Weights of a small GPT-style language model, trained from scratch on English Wikipedia.
Training: a variant of Muon for these matrices, 578M tokens.
Each number is 128 + 32 x the weight over its row's rms, rounded and kept within 0 to 255. Layers, rows and columns count from 0. Numbers have three digits each. The size before them is the row's rms in percent of the matrix's.

# q: layer 13 attention query, 256x256, rms 0.188, rows 201-223, columns 128-255
# k: layer 13 attention key, 256x256, rms 0.188, rows 201-223, columns 128-255
# v: layer 13 attention value, 256x256, rms 0.202, rows 192-221, columns 128-255
# o: layer 13 attention output (transposed), 256x256, rms 0.194, rows 192-220, columns 128-255
q201 093:133135141127129112102134091107122144114140108066183150094126142151142126152152103135125083120109144108134144157105120151139111150172149141131129148133154156152105131184119165143115128168119131102119099064143120098121171128084097161157141142148131099154153102131100115202183120117168128175197188161132083113146158159152124122096110153050141119086129185129104080094087133150106166111132
k201 102:154163177088191144090216068081094181131092109146187110118091129164119112143098129156081188149110136149097142130181170147115061136138101121133110105171140114106103086131101105124148126182108114119099132130098105159121100115123110134138122131131072149102161111154144079106109176128123131093104125082142110167132053086167117152144096143084149115033142160098149096079075130122153144057112
q202 101:151124096104127136143097130147118138137182142136112137163160155133148198180140148100077079178100086105116140123081090149125148127146140145144109178193109109086154093153145124150125142069112126134131119132190139121116152096133142090136165075086151133120093183135064138110135152092149093115148164173130097150116148169151130066160098107118125157117145133093131077160092118076151158129058
k202 103:153086125063161142084154142118126065128091121117128157097134098106082162157140053194155105155108106120101142141113132085142111158110183078101110176057076109049123076146154125118130130155117101111119118099133116114085110092123138115081191186131067105119154151109150163113031089152137183139160156096158120155107147111102159074119100066109147109147131117133132095139051140144161156100152
q203 095:114133113136104091152122117103090113146065099096098150169095123092111136117108054097163139130092140153068168181096080099137170158149148127107171076093164113151138097102108112113150167203127081105114163118092038175164121133121117086147047121101095098086135100098093110122156137171138114134138113100134167180129095113162206109129129128144132119094137192151183129166072161111165117094152
k203 094:093156109074103105141173101178060145142138146103160103167161088081131158116094108173130158146113143185136087109142187116166128202131128072159135128100105203146095107136119191090101130162153139197147141174091183075154204103132151170072053111127148155128104155124115144099149141091148141125129171106116133098180142125121138106123141154123085157102134138128097045139074122112088116142087
q204 091:104075067128151139124135150115113183128137116115143091140093143145133169081100114119201129153135127108076139137150084108158119145168093158147124108164123126150120128131091161057060150178150148091141111126094100133161129120135138070198117142162143091115132119103182178177142140109136148127087111099168137114149144121121092160017133144117121156086131089150146122102121152083144086139150
k204 094:178141143128102154139107091139121130144140161077064144102126134105109061158156105085094157132118156117155101185151079143093154132132151138113146117137156127187147146158105162089138134149112108132140173118184173090144137153121150110071155136148167127116133121139142080095116118131115143123103106096110138143186105108125099150111110176185143124152092114109091165143163097135098158095113
q205 095:088132192147169075152061135186135107155165111199174141164102132101163168168165134135136104110104119136082148110109138129157109168128124108117121112125096153147156146139167140171147148133116156109138087124130107126078159223121140130144225182129126134084149189112092155097113073081107155102145122153132063140145131140111142156116138112090113104163160118111182106132178170169166154113082
k205 095:169117058123113130040133114101197123190106139073063146101129074135081103163140157102115162102171073122164099113109132138132176167107152110115180142172094103129142130098111087146142123173155168166171107137138122122128138139099146110058134142087107147188118137130205055118170119106053110076142106088110120142104171163164127136134149132135177130124188147087128149086159118188090149119118
q206 099:091147081119158136178174124115185120072132121147159137154179119068076109147186124149132124097095140137206138095080074084110151135172111170129118105157074137119115136149119093181148170101143125075141118165072104049033136160143122158166131138064157097188085136093133095137137116131129156152092115168114108148152130101127114164137107113176117141150148075148145147151115142141134125116114
k206 106:120162108150139088119167124194119097113153155124166170150178100125106176165112116152091092155151114169156123164121118123143117067154102099078097183170111208167166145197136193171101114165106194130165100130127122238086126161091151127102151178112165142102159130104109115192081163156145103167133147145126112118134097104124131122114114042167153171126100112132167178173102095105103113152101
q207 092:118155158128102192107123155141126107106200115159129144145205162126140137119090194094108060109118107185081083228093102126120132105138132174153113173156099121157146136173127168084131161114143182149126112073107110104162150103143126146152135152173091137084125118112147133179181125121081164120139085057107111080119106114117073103135134134156128128133142111159175149129120072163171111079126
k207 098:098131172084143128131140094092117168073115053142119131106114085124144086104094055166134072134127123145148149076123154100094116077150179152197117122151132119200158144126107089084063074105088123173165114149096131140126139110135096072113184179155095149170084104100115180162125139131080113131123132213112119162038113140131124189119133086051175149071134121120081080074090154110058087109134
q208 104:109113123151121121118138169091132127144122089082112143087107069133113138101109221145192118124180123158177135124091191115050136186095091130144092136081131129083138176134191184134194111118106194146089114138128126092091178160166130136094123185096132100174139084098142093200144173154157143099158094116166069123154189136168088078133183113100163083117183153133131150150188164107176154143100
k208 100:104146123173132110094166152111197077105128133084174137123110195143181106128136181104103104124128166154124188168092108110102099166143141135074133129123132102096148071143090116128083102114115112076182129107090149209154149134190121094130127097154154091068092158112145079156124186151161116183102133124101087094077138156122097104096081129125160132095157141110063159077168076115170082114167
q209 097:117129148120192133120151180062120145151160147113132083171118142162140109207166121165100188160119170131105124189099119155132139121129113161121145108121152146146126168096086134148058183139142171101130126136150131153104118153118114124133155116124127134080113151106139146191109171120112178117108168148087179116118126165175146119165114123109082114074183126104038183163168091122130121177139
k209 104:111151124183156152136133130073098103135139151082199187094085113112104129104118116112115099188148093127143114125119096131160127185085122102086123132121107159137148122161133141124202127188123091111070143141133116139109134136099111097127134201118126109150126144067167120056103088087133160107179127097110105149125186089168152174155170126137145118160123172140155102157170087092186137093115
q210 085:084081208144096151133059080133120122126123085149140172152075106130117135143158174095114166147181166153197067079146159145112124117142184125095166133125149146111193114132080150203166110129173143144127139113175139133125156193167136127140144119104124126138114167172076101141153074098173068115120132157069124159112067131184125136128106126123130104149140163143163191130144118114125203134092
k210 096:135116127114080114123101140137166099126152139140107192148089125089183092165115131083115100147106154158124150171138106120131120214144166153138167110156148117132153110059131083170142107142157120132111163090110182043095145073098172125168123124088108075166094176092114088139130113076092118161082151095118157117130145099172131123130163150151092155140168082105116132110127126117106149109159
q211 100:132104131135171115099132120102141115079059115166165141146141154133166109151116110167191096124123097199110168173088092104142110150116149117177158097138180132123150104124129139111136070135058115080187130130141117155153160099131145165106124156164159116103170118091076182100154149085100112174104134119177195168151151131132168174135138155155103132124136161107112079196129154103162112147116
k211 097:088144107104186128128127130107098129046145108093113075132109148138081141147052152167138154108091119180064137098118127115108091037091149130095139127099157154137143165129093145116120112132044134146185086120136123156138165078155117120124158174133145099132074174182090170186094164152190138123156100135147117174097134079100152116114101143108190075142075165119165139124131107127172096085103
q212 099:162163173107143126123153132142133141124124133157141072109134140099102145129128160095101079140136101208182162164092103124195141142083131184090111084047116160158126167079143091111162143107141155095145188126110127130089108093163109134137034145114097152154166108125162068112151106156071123112103158142105081116163182149152177183137124128098190119156122096128125085128151137172151108158095
k212 097:140222132111106100122138073138149156130116152142106122140123149151052134117209183131151163096120119129058204083086144148185065170115133138130131126132159102091119147122139132156044060130137149170115110157144112121118132120107143135127137118103137129099116103138167108114160126116143081094072108161134085105127155040124140153126129099134032149101152113131164104092178135160084143112130
q213 103:103126148045143115139125125087092177130170127174147135151163106133150092120105097068135151103134071058151121155117179167136108060121144160110103105141172121159106118140114099091101119102106152119139135144127105102186143098113155115103168158116160163121133158149126069041121095185109134098145089104104158113154157107111166139113118094068112161131149147150122090129171083145132166128188
k213 103:119099075142147078157101104171157125102096066107174098120178097128104195144153109116128135076107130174149131045110090152133171119100138125125134138115127095124122084113154143092127135147098069137133094127095116137187096189137163173118186074100098041134145158135136169135150150113151153124161119140126065138126071154117125138086095186121097133128153170113057159129102152109112175139110
q214 105:178128081130123150069118070116079111174190119149078190154115119205133146120110174164174149151159154112098132089128128149110152140125172166114094135174098125138142114107121108060132103126131121106142150121125121110118067192157159142142138132125162176098142162047121108020070106071172156079108156157119141087155131111131144140152143087157083109127077173123164134129103122150109102154121
k214 097:118103141131046097118103178155154096170119064153088102095136098115110159159168083119153147111134169094113104094127146114115070137141133055146209164170121101104078114187215128129189171132198133106181128120108188091112151077156111136117147075088084148103157091162142163191114149098136143102152143122138170112120120144096153078140130155147125231144130135141123109083096158170143155130150
q215 096:179122120139051059152090134163096168179117121143115147179063089108116155133119141164118079115163075099156113104109126150146148082164171144102146144147090141139138113089119184098101084160069091152148115123044081139105163090182156126098139151084072153135084063132114141124109175165095133145091126140092152145187150131116123118161153108141128110112141147177140072130171140143096148119149
k215 104:111052095109114181104132084099115065078131112163151112071123168152178104168110107122137133136101110135165069135126107137164151091055165105117106083134140152151137097091166153129185118096116127146170088150164170133138084138107070148095128067121161119192062101129174137118120135135099144186132196133138128160061136115111100153142170141077159054076110112163144164129068134137144091170105
q216 105:167070106181118157128143094108154144157064081194146130132113089158080133151112110137179072178143118157144160136131070102112170108113129148150186151114141159136140127131085094179109178133133120115148131102187105128144103134182157097086158143187125102136135146098162171098139107114062111132047085159137116110186135143127148205149132154120130104120126095131110159089179079099146137092150
k216 096:125182178108105065151105086115126092120139179112104108230086144078110107169137153124101083084158179202133169110161136057106119137157176134183132043139153121169098123143120175102114169096148111090114143154135124108169100093131127155107081150161101069070075088119094175156105044132129128140152135155151095167150142154138164073091147122136089081107109136113148123140158148136121134081121
q217 106:100056129131119125169139098157131116063122140118132126157180185134140163090111141163168089171151129100139103109083132112147109163165118096103152150161147100185080143134168102096111121159122116165142145098124126173116184156169144091223161091152167139069144108127154169141147168142129143111141178116135114169117110128080089190116101180135121178122098073125119101153120120136124143151103
k217 103:166129088108119061088097131087158076116167180177083170125182127161148140141146125117138188133121092059187180102168167118145148183127123152177115113107087142193104166098141099079145138151101145109123140097139152098118139111132099177096211137177140115109071132188136107119099135117112167117111133136101129112104099114149150109154174148159082113109145095118100134141063121108150107149126
q218 102:133167167116186175077075131147101142150166126149165111139108119140098098129100081133126119152102159080074166161146123131115132124103078136133222137092130182123094127077089100144110174130094150071083113145148079158137106117070112139072147109137124173124140104117103108155171133121096132149124125182133132093126164103152111118144190072139141104153135186088168111096106120149112132165115
k218 102:172126134112094157172159121098146106169169127128082012100079137094130107088103049079118167093156117118133094151130106112154175110172115135088056164151161089109108169151160122066118155094179127150136144190150089172114113071140079177138124097132173142095130172110105135080132095085072104130175070111120145110153147136071103083135106128162074161148145172142116107154113150061167112107091
q219 093:154163127101131154192090134143069132131111152127153125121138139138105156124150120145127140129137104093157121159123072119108110127154130200139115103143164093153115046117138161092143207147079092116154130115130146153104158122093132096145136108146101100137098123143035200172154063125174145165110111135161124132134159130117128117093140154194118101098187172177107179144150149140103139158099
k219 101:219073120111130170099104142081135143152132125156177177168196133094105098113084115112067074098105087163169111115103135152132132114110133128085103104135154191088052100117144118130137135095149154130178133195136110132140153105110140164164191151115113125120176109149186116064136105123142100110122202082156093096163128096164078149100171148148131158130106101130116137143113168118114148115143
q220 099:168140102107148175117174089172141109074125095143136094110143143174135112118154126143122125140079082135019158111187112076162143144107147102133140163172137137157081117121143073078130147133077135100127145106082112199107129143124134069111154195089154108067130093114089178069141134057111156145127170135098076160100156145171056167178145099135124115079083109175180148065105175153137192072096
k220 099:156100120127126138145077152130155131130120117119110061127152078101128158165165152152194117127153103139117169147115174160133123146132091202183145144129130149150185059147137083097109119120192088137116138215079144085105095074060237115072116064163149151108145087185154108163142125122129151106189164094112144114129146127138164065144106126108138123079184101137127084086097125158097151188065
q221 100:114124085115115131167126099126192173123110102133158114136152141194152202084105128149128160112102146144097160120131102118086157138155138160105118131142106084125158092086102168134109148090143119085142092150105084143146110104080149087107165085167154105108119073123119101157143078047138143118151051115068189118118181080084108113103162094111121126111070134130028130103084098148091125112113
k221 105:155158176213136036084126119180122147170124101128166140159134123114130108105104097061145132158126157063169104191172174136161117137132096110101102096082180153130146118146152086128123085131139132115111169141228122147101142103120193101183162133088072142093191109086113143089103129100103142118157164109174088134127063088128152086172126106142094148111183146145153135038123148118183148072079
q222 097:073130132086120134173136143097151156120129142154152143140158099162107190112131130128152101084108152129126067155199103098117091146140107135144146133162165097117107145125165087091162125135107106183094148170138124142151088106143119090138136123130088166127075089089082086149159148219231180170108152113100118112069131155130181154079144157194144165185061107070141116094134107147134104159185
k222 101:176092219152118128102086112164124101107118101110118130087128141066124103102177107145146137121087099123156169126116100100069128124076127168194158134101107153104091146150052137105109128177135149144157070161108175145149136120142170114175166115114158139135111158115151099113135124140067115135117133129224141083093140161127046106151113144143160166126152135099095114190106110141060124200138
q223 101:137099115091143107128103158086156172123105156157118121166172184086102160076154130180144159098122127148089180139125119105139106141080124098173155119143154059114125085138100177108109148101093143143128153138047128068111148126123158086154126151120082211119123131130137176092112104144200091080079121124128169126138197097183089131147120118196094099157133090140184146131136119111141134135161
k223 102:185158117151098123103133122159085154165099158108106137197133129119146164099139107108096062160172161174141130167137152169164130116155126143140114128061166127122125110186129125139143176203127174147136092137150142103131075157084154122100187095160130120114194146152099092118116124137158193105115158115139181104115053086150142210085099157166134135186103087168091081105118112097124144074078
v192 098:117097080111158035148089138135149169139106121104135120130130079121095112106166069108102172098164101165090107116106120096124097167096158156123105106071123123129149131121155164085138081133129062143142182108151211151156120192135096142185135094115060138132113114175178106092127147132140164124120080144081198061106130135135103170160164161118105128118172170176179117101122113110101116121150
o192 102:155152135129117139121094091151164083147102105156138134149177121124126090154127094153188103165167159092136201134126147143157033097137167146140155089141121147154124093122133149163134129118090182155089134138155191090103111112202158176130183168063213101170075117149132138128137086091087093094110066158131143147096073146168095170148093095127073144171130148127146138128148171093107125057122
v193 089:112069192092185133136139157139097163097147157158152129143135131135093146182089135112124166099145108100156110125151178042146143172089068162174092162125126185101186094113127159135102113171151114093135180125100080115151134113132153146095178128077072153122129076182076118137037122143142107161118087116087124138084137159156076144165101151154172142174085150075096111109146132092141059173157
o193 091:082094102078113116113065125137113091132098118092189112149096130154071098114186138146130065096103208140121109125149086128077135132094127145113110107119182102136180129142175188160121101174154155092140179132139104194143164127141102146065147113141176120190131122176147104130192167124088131089106129073138107083099089120127106060140159094143132112166118131065137166142097130149124114101129
v194 096:194135081157141158118115110112111101143157152155120178136109115059112089078089102148145164087070057088151155077121183132096172143073076096133129096182139175171103123182079141129157162160124158153132153121072176103157135155035124134073190144116152167168092146140116113152152139115071076123070095098080093141097149140075134120130129139089140142153188145123108171107135137192146190119134
o194 099:153114114156135103122149114141122136139163146142138069198146147149145137106091134134106083116151088185084165131114159142146063072178143105115080146175116172109173157130128097163135101103114075097073070124115073151099069158085140137100110089116170118090141161155130131070128092133102157151095077130153129127132108092115147131169147095158152158079118155059129126059088163174120121137156
v195 094:141115078120119154151089144117100181152125106154136111155108189105105130111153162095130100140065188099134174133079178034089178127149113129174139104131060081077132109090109133092113055160172110181130092146110104111168147148098117095091098146178103145106063158144127104136147104082164113099150158132118132149123156208112201162152149130181181033147138114119154100114188128133130146131128
o195 098:120076198138146168073094140169186171135121128079118167121130132139118080169206133156128109105097078121092186145119128087091149148050096104081113117164130108129165083148154068107105110133179073075172175120127087098127183114157182133072130142146124154079095135177108134141171096156135159189078133157147109096159127123134116170113175097062186132156163171158129139161120128114123136153110
v196 100:095089111150115108140133133105186174118161158107125149144095155121113152118134109105124091162080156116183112143130199150084090160127165124150074167145081116102150094159122099136149146051176154102108112145096148153084150176123085114140088072119130150063168126191184080186093147071165135077084162107194133101154115158113112104141117123095136181127138153132098102095151122146099112151106
o196 105:110142101072167098131150104124181089123109110101135158118099140129145185166167148105178172089123150111157145157156177149117075126184116156129099116061101195038133104092132097095100140176154104087167090175168182167096098109167113117179186154159123173119171142086115119084138131166185177091215135115137141121139101157186105143110142136164103151112098082147105158110112107122072149154144
v197 095:153125128164103105129139136146131127185120142154156119079123180100132067071123096187175128104138168168151086093095119146160139119135197147130130150123187123130138127088114143085143149126097131097130139104148113148127166130125109171078203026160130107144172068164139099076158083073063092131155107079148119149133184167201092126181136107154136122093108101130099122110158150127146142071097
o197 094:107105147075092077169133135130208130114108076118121170182157134130154112084150099105095093156134122107078150098171103108115101162138112136161050133063083133073159129105062139025130096120046102102161112118152118151156113181184077148170086117123111100084133138087161106100127111135125180149129105200134140087119172149133097087134121163147123136145146117164131069096048092095115085102153
v198 101:151198115177111119069155137153161074130103156124160164115135099177117121153165103157183112094139171119121170060185080169131143115093156124119212156143112074175162076096114102096194124102105153123138058166147126137096103128131080103124122178125115149113133127139134168131164196184120151108166149154123086130115158167072106133128085055099143124165112091182091095115143137090143120174103
o198 105:115082154148168082200168104084160153098117106123142095140159144165115111106194118098089159129109121149053182122132166116089177152139121080182135193135132146149112092119038124183092174098114157132103149085049125142094097089109065121150152149117160161155158118143083151106105089213136128082083118102093088118098138100170122131113107133089106144104086139118163114181090151151108121110143
v199 100:107172115129129098127087125091175117117125143138156135165115170154138098102086172094127194107151094119142127105125143115143178143123172199175148136219087126123155127097135106097101073120175142122166146128113149100160255095112159114180129144155170190179146151077151083098095115164108092086127118118094215090198088134107076172133133098178114120083169084097144156164114107071102129137111
o199 102:130162141156063119117128126058139109122091148112112096096196139189182145163162159143122177142150087144150127133158125139082140130127125170104128116091062079139132072129125144130156127164146173102134106103144131151136171135121188086164099135168168116143127116109123137142099070119137153125115122111075155115101096181192097143130120116097163077082119171164158166131134126125156226093158
v200 094:123181129128131088166106111198104152139124089117119119112118131117073096130092138119099117116093205089187090102126193141088160167125180129208133124115127135140114157142085147127152171089096147105095119104097135128111156142183117109143096103081150175182089126154165157126206132178120087109086145119156205150163145130111107047118154088114049174201119177130140085148105113121149100107140
o200 098:204136122138109129086110121140151119158096140135107092113132141174095112208175069104108150126149235125111082160123161066091146179135155088124115128128147129137108149100182127112148139151116092118173085155117133143171077054139052135111110172156077121142118144175170079162077133168143146116230108151147135138118138122135172061111147142131127162095121164123125105121122087123157080097106
v201 095:150131150135150175111138142168121146141114112125130144100149154056122108144104159142128126177084110113081185194119118172120151078089052203116109148140120116164151082125188155137122128096110103100124151078118080144140142170146109094079132097145143161143135062067063155093167139174156194174156159135191096115169116097120079111149103137106098134132091118163116133163122184125143115079120
o201 095:205138070139078116114126092113100145105136109135125145124159109141120089119067136148121146127113167106090108113190131097100154101131159076148167070136132148153067144156118160066087124123144068165172117149129114157155126132049112131093057171117117116207147139152072173147088134155118131159127138078116043089132133136068150133082159158092190104108115089136116071159088086127131134166161
v202 104:138167101150138103165099122123120081139162169152108144156121163115182184124115167178090144112147109104111138104077157093111109121153101158114109135076146113154118084119169167110123137180106123129173142101158129124135131055126130157107134128159122128111143103131152071127087158006092127174119134135109156147154136105153139097095113108088100130141100182164136189127140145122112116164079
o202 104:104164141152108102084135154170128118133103120167108202194072155130124120155135102121102099174097091107153136075084055112149147122106163176137091063112139173160164122103085063087102108032185114113174181174119078107097141081153078135176156141098140167106122173179131121063106084151079095134088135110109139124147163066168127167119146144136144068182073124127119154077136122213114103132125
v203 102:129117177124139167133122129141093165191111091151153123127125144112172084152058111119168109160114148160176061133095145085107101060111126145140115102064166121119153096083100171122174142074108161124048122143119131121169140160124127133161127169110098102174145102135136175160142074167160154188070075114135142162154145116094121133152139162111125144071071153084155106132137142178089075145130
o203 100:119140146147130134075152167160135132179180082100127120101092142097134111109193084149165058173157098078072143116103166112120136094096087143117167101139108136096118092104095139102111119078103059176192122153139154147153133131130169115124115215153113066119085084114037140148115155067114140105067130120111120158131129139127134085159115127154125100155154152146067097132162134090111100155117
v204 089:140123137154193104159097128107103111085105150129052160078189094107102159126068072138146122058135099070062131135126126119075139162156100113073147115186105109154112100192109077165137127151164161177120131121187047104136177113114151141136143123170140166044098110114117151116132184127142159105166099115146118088163171157156194100109115119093141107119068114159170132095098113151064125067126
o204 095:146097121192115160144144088162117137154141095160114106100099146159181174148068202182082098143122101157111150134098140122165138069133146202153104132143116161102138146149174080114137135074118137091119132137130117102145204098153092105136095109136127096110190100125098086125150147148111092113086168122057077053085155148143107131123153160145134132142074126139137117139059103099154111115115
v205 103:129107128172101155106114094090082255092116118155109118147076113131150108099092084117090122115166139128107126086110136159063148123146120077089134119137166127142115122149099203132125167122161119184191137133144134078115115115104136163133095130148092171108119123137113106159119145179122148096115096120174109128115143143080135172065075048123095126115112128121181106175113110153143123105136
o205 101:137107124210125156087151157109113133130141089169148113087116131109135076169147199090094169107175121135117124114114083117089120112163034155139059103141094184113104181114078101092128073157130127099135149143144142139161124113071125118137103111100139100093069143098126140178126113105125173145162102137091111067114131080119147164100110130153150107112134145136124126140127090136073180074121
v206 092:119132162161110158115147176122205095118102158182092136109138110152089144095150148141137153110113115135146113122100077136048111141190133087168097028148123048138096119118091053126122159131106162125081118101130175135092195130109086113188150143074078161091149091173121134091141194050071181135092137080130173144160156118144118178100117148184142118102138115069160126143115086113164135126144
o206 096:127102095114145133138149127099115094170165136152159135127144167152117102122132160136122208055102108158153075109074156130121058165155096135139119178117154172164108115122146123093186094139137165133108115156061161112106165101172159170189140167167114077137148130165104104108119122131139175158165162152045144135083127117156173127140150165155161154155123129136138143081144154104099106110155
v207 097:108149073164094103093114121173167119167155123129140115194177172132062205105098156113193140178169129127141136098137084165166110143130126168136152111110169122171147128146046114149156179092113118094137143132159150128157096157123143148159202114122099164118070139153171151109137128105091157188092107099128087107150116173092093153095149159114121117178115109152111139179110150156121078124123
o207 103:209098144091116094154156107129129089145169166124160094107096060129126123123128136087154123179125107153169138103122040097079047099120117097184099144145105223147112126141185114098125165172096120111155101144125117140137143118128132108142072079106136064151120097186139105101141168142130170113141102117106113139122115078118137125117161220116158125170181115095174140117121144175120129115124
v208 100:119122130082057136119146112172105147121103083100120129137068097120148093125167139201122106099079161083154132141146106073192103124148098061119148142139135128123102132125152128117103098174117130116174142096105086186172152108130149146113169130103167104098116126160121110117082159112110079095131088184109105071088143101121160147124099152120100065098194066164122138096128134090118111176091
o208 100:164150118055216132124074060069127146217146165127123185187118162103108116132141124088059082108146114130099152167143155106134172119066105121147046138104071112112120096081131079149153090158102157139160170108104150080106117106131138148102104102046138130121166163118144145170114098131149086073151090103186163149145141171108134118153127090123122133124103114125165118102114085121133155126117
v209 099:139159148091105097154158179076141070147127109133139102154074115099104172100173178126101145156141177161104069150139126124111140114145111080119133167071126142092142090146136158124092120089111128130190138207180172116138072124123186108140146149198115110108130114124169130135175088077144138152154190117086219143154118160130050052115119139081145061150089134157156120103139156050176103113148
o209 103:155169199098159190168147104121162108098090112117144112117113129202135122052094137177209052119088112149186121184149141071134101155117128122113132150165140153149068145158103107154134124146120137104177122149114093128074131091127180131125108125123140152155095097057095186170145110109126145101089081117122114090093180112094067153090134184107156155135156124176132076128128138121162150109142
v210 097:123166099186099152141130153122162145150144118125151162179164133148165084121108167138138178104136155159120118201095147146086121141163127181141152108133128103098128080150104134182171126104049131149129109123099139128118124196169090139150124112094185146117184188125156128175139127123096133176164125100134131163127166091102087106090057069127080069155149151144145107131128131172133067107125
o210 100:128093112103118121106092067140129138107160112149130135174130108083091186115135101148141090173091105108132145180094112115151201156135138167152145095069044110130081166123140118079119114106068122092153041202122089117137070201097119149214115175136107133095100089112080091065103134140098153154096184145109104150114124116154146090136077113137138067076149103160114132074146104139149074119179
v211 091:144169053162101201141144131160150129203040111095176128122114107124119116146093129121122053115040150175114073132147157108154132139057086147122096075128155164134092138103166118085129165111179157139129148134112063172143150057119112157149144154129097160150114081203100116137149124127070145118156108127127087128158126126111131121124114132114094104116206104044094105155120161160142133090177
o211 090:123144077106153119085082120174153138144192145111170137134125110130103104189131148125096101124067131094072128140112114124106130102148097066184159118117103099131152146167115144139132088144132154122098139219123135100139131082075129126143144146190163107139135181114101150148128122162145154148112103133100059121120130164149122065136143104123136077133160128060090126179142138105079174138129
v212 095:129073102120145119123163108119170104177159132088125158116100095102110071127106090144145172109143148087144142074118054135156104167128134130115064071152127132108118103137194153098101105148117118083144081119068144153096148128120171104129186139129126103152143123129121159107114159092135203198033101120111131150110110091089180147136082135151117164132113111177163170150123141143132146123138
o212 098:172134155104103126117092145136163102173158150099075151129133119165090137134110136142101124075170099075140097149125098187194099107123116106194129093098117136130192150091124144153122097090121205128080103111130167165180139153160142144184117103135081138109047138121136160203158122143114052171140125148162080152111112063101204120153139159146185171093111091094136140136123148152169167168093
v213 097:113141118132083065137130187182142119122151121130080153101171136170112167080136143115107198126131213099174116090135093111163112112150147149126106157126104088194137171105083123133116126101124074149122202108147173085138145079176172161180192163077127092142097148131158162146089077173181067144122115146187126139102128085153095088154137166093116143177170133144106119170163092131103099085107
o213 099:111118160159142060121092135098034115155137118087160135161139087161115131120101147113161108140087111092158125143144174126170076110115167136157095207174192087154149112133120155049133149121175123173140147095109120119130114076126122120178110144137144156161138089177225098137078085118081154134142143079185124142100085078148127080084116081086065129109107163081155136197126094108158144130121
v214 095:110179098115133112144126107152114070138127160131153234134164113114106113126133127128076080111084144136133074177099071116123149161096057183115110126106124150105111139097198123120107076124118069103150116247098106140112122143088111079180151188163141147115088070151188185118164081143140103122155119160148138106103118097114132109138139101121159093115165107129170177141158118202092100089181
o214 100:144130136101111140107156127168139126117141160054102114120081096120128166170124125077125096152066117047124066151120150133118193141080141172132127150129147058145111107118155143152155151091124105118109122110130101215152113164166151107133232126123165131140097090164099128166165140142154131176119151138129082110138096132081127210091181135183110127188113085114151118091079061115067142091157
v215 099:110133126114127169229110134149144106101120190111076137093113072144172159134199139112152149168094126139148098152180172142112163130105170118117152093129145140112170117145140130143117130142178144114126137093192146099070188148165137149147124150152107097124094130110148145145147120103117115148105117111096113206137097067108130123124094161155147175135163103126131091033115090169122103126146
o215 099:167195167114148177126157133149132074172083135100093083140112109058129193071149167203152142070162182131181116141114147146182127125135165149148080132105120121111072126129104147075169165139121191090092122100162160104131131116191143153137200150142112102136117108168114136218194130176058146128122156124164043113139136158107190114142120080083171153077129177133081109088125125172136114158127
v216 098:146105125194080098102187134140141102105174121119184125150118120165127101146126137138099129090078106184117112131149117130137112127161162100107072121179092127107126042178155117134109089116144158149154138148133130099169153089090086106094142082105114119165070135053135076121137132128114146114156145108137131157164118096117156150128148106153087133172135139067151142140163118182122099120140
o216 104:090128130073114138134129171144107150119089164163131183109081080106159168085162175130130102133141128101094128142089181081109131118067172210113084075078140102104123080167161184163149120152145162156145110113106171096149133114096105172116114050142159101069159116132105127103160090170147146104078166095128190164116120150092167159165085110131130113091121177074135105113131183108161055166146
v217 101:154166185181132175106116135183140058085158127127132111161142070086164102142148158181134109180152074184168133097126177097144118104126105086119120127126147128095155138088104100100075179141139126112110154134101086131166146135121197104080133158106075080128134131110194154109151170164127118158135116092187176117119150138095190160157145081130120137154125182147069099141099137156098128146053
o217 101:162103120160084132077148168155212209145149166088126174142119178138172120139154158122171118177156101174105126174129155124119103144096149108109132168080124111153157126102163097087106116163105100117127187135110119124133178081163197124081041157122119137142162119155129188068112132149156129061162107137067128183082169117109159110130116129151098172099118156127129110085089192172110149152128
v218 094:132106111094125111143087066131089083158104138105104169175119105064118093107166088141106147195182105079070104082182149111078072130145156107173141191097168153092045099172116147130124152134079113140128198069179092093159104103127123058088145065173137088131072152105137146120113155100133120172157093132151135136155129202175125124144145102129130151149162123132100056130123171141086111096110
o218 096:155157179134188182048110124113195151131138153147132099141089144096152081113134097148146104163117139109084095155148147135148113084148088098068103118165191139143133096107139137124141164125144118148139175124153100152117089146158092154139163108094066134098143092146213173110091127155145070152161166104177192097137121165103100110179182147111139131175071093128065175113157147101209131132126
v219 098:160161150138105101137176094162146154063135148119141180151136132098208149092133109091081103123149118104098195131115188128154160098133111123150139159121115097161121105129117121144112114117083127115120173084137142174090127108119125125181142173154122164139109103088065191113143119128135096060103204160088131133141135146128118060108148134108170131119107099097166155142121094133110157096142
o219 103:110159130137140147121155065119074158115157122134087113117124129177155171131133161100122179162156090107086127144165156213127134159126125084116202134159164146107161123184128139110153114153127159097110124111127139126111084134138118169166151132184113156077151093088139198138116117106138101192115151133091181121106121151150126169066169130140103089169145157126111091159135066149094109146129
v220 104:106100105133086149060102171100159202144075082193166165102158143108155183084098116087089156073151124079080074116088165128114130140164139124125150118134118115191106131191077131162113106149172128136079083104144145165124165145068170058122116122125107190119073112115176089098179136123157175143141127093167099179166140121117126171114113130108167092154148132167064114152108127164118107158116
o220 107:124115153155154162166091063138200156153116162127186130150119126156080162174146144102107179111161089162111109118141142075144118147181156153160161158098127139203093130113096163190111124111156132136169083141135093111108124108085106081117134134131081079111049126145136152142109122148080140156115148151129119113090120173125126176157085175134124119111134107096114167173152133125182134063148
v221 093:116131137142106081127103094157129146144102156066088130088181066135149102113124121124205163025153155106080164159085095157136138138148081081124195135089090113111130060111104125093171137157090094083162128125098090130191155161161135152133098106108139128109131096110082124080146183105156126144111102041119167107079136089071130076095084169148109143138188148102137161203133126117149100163145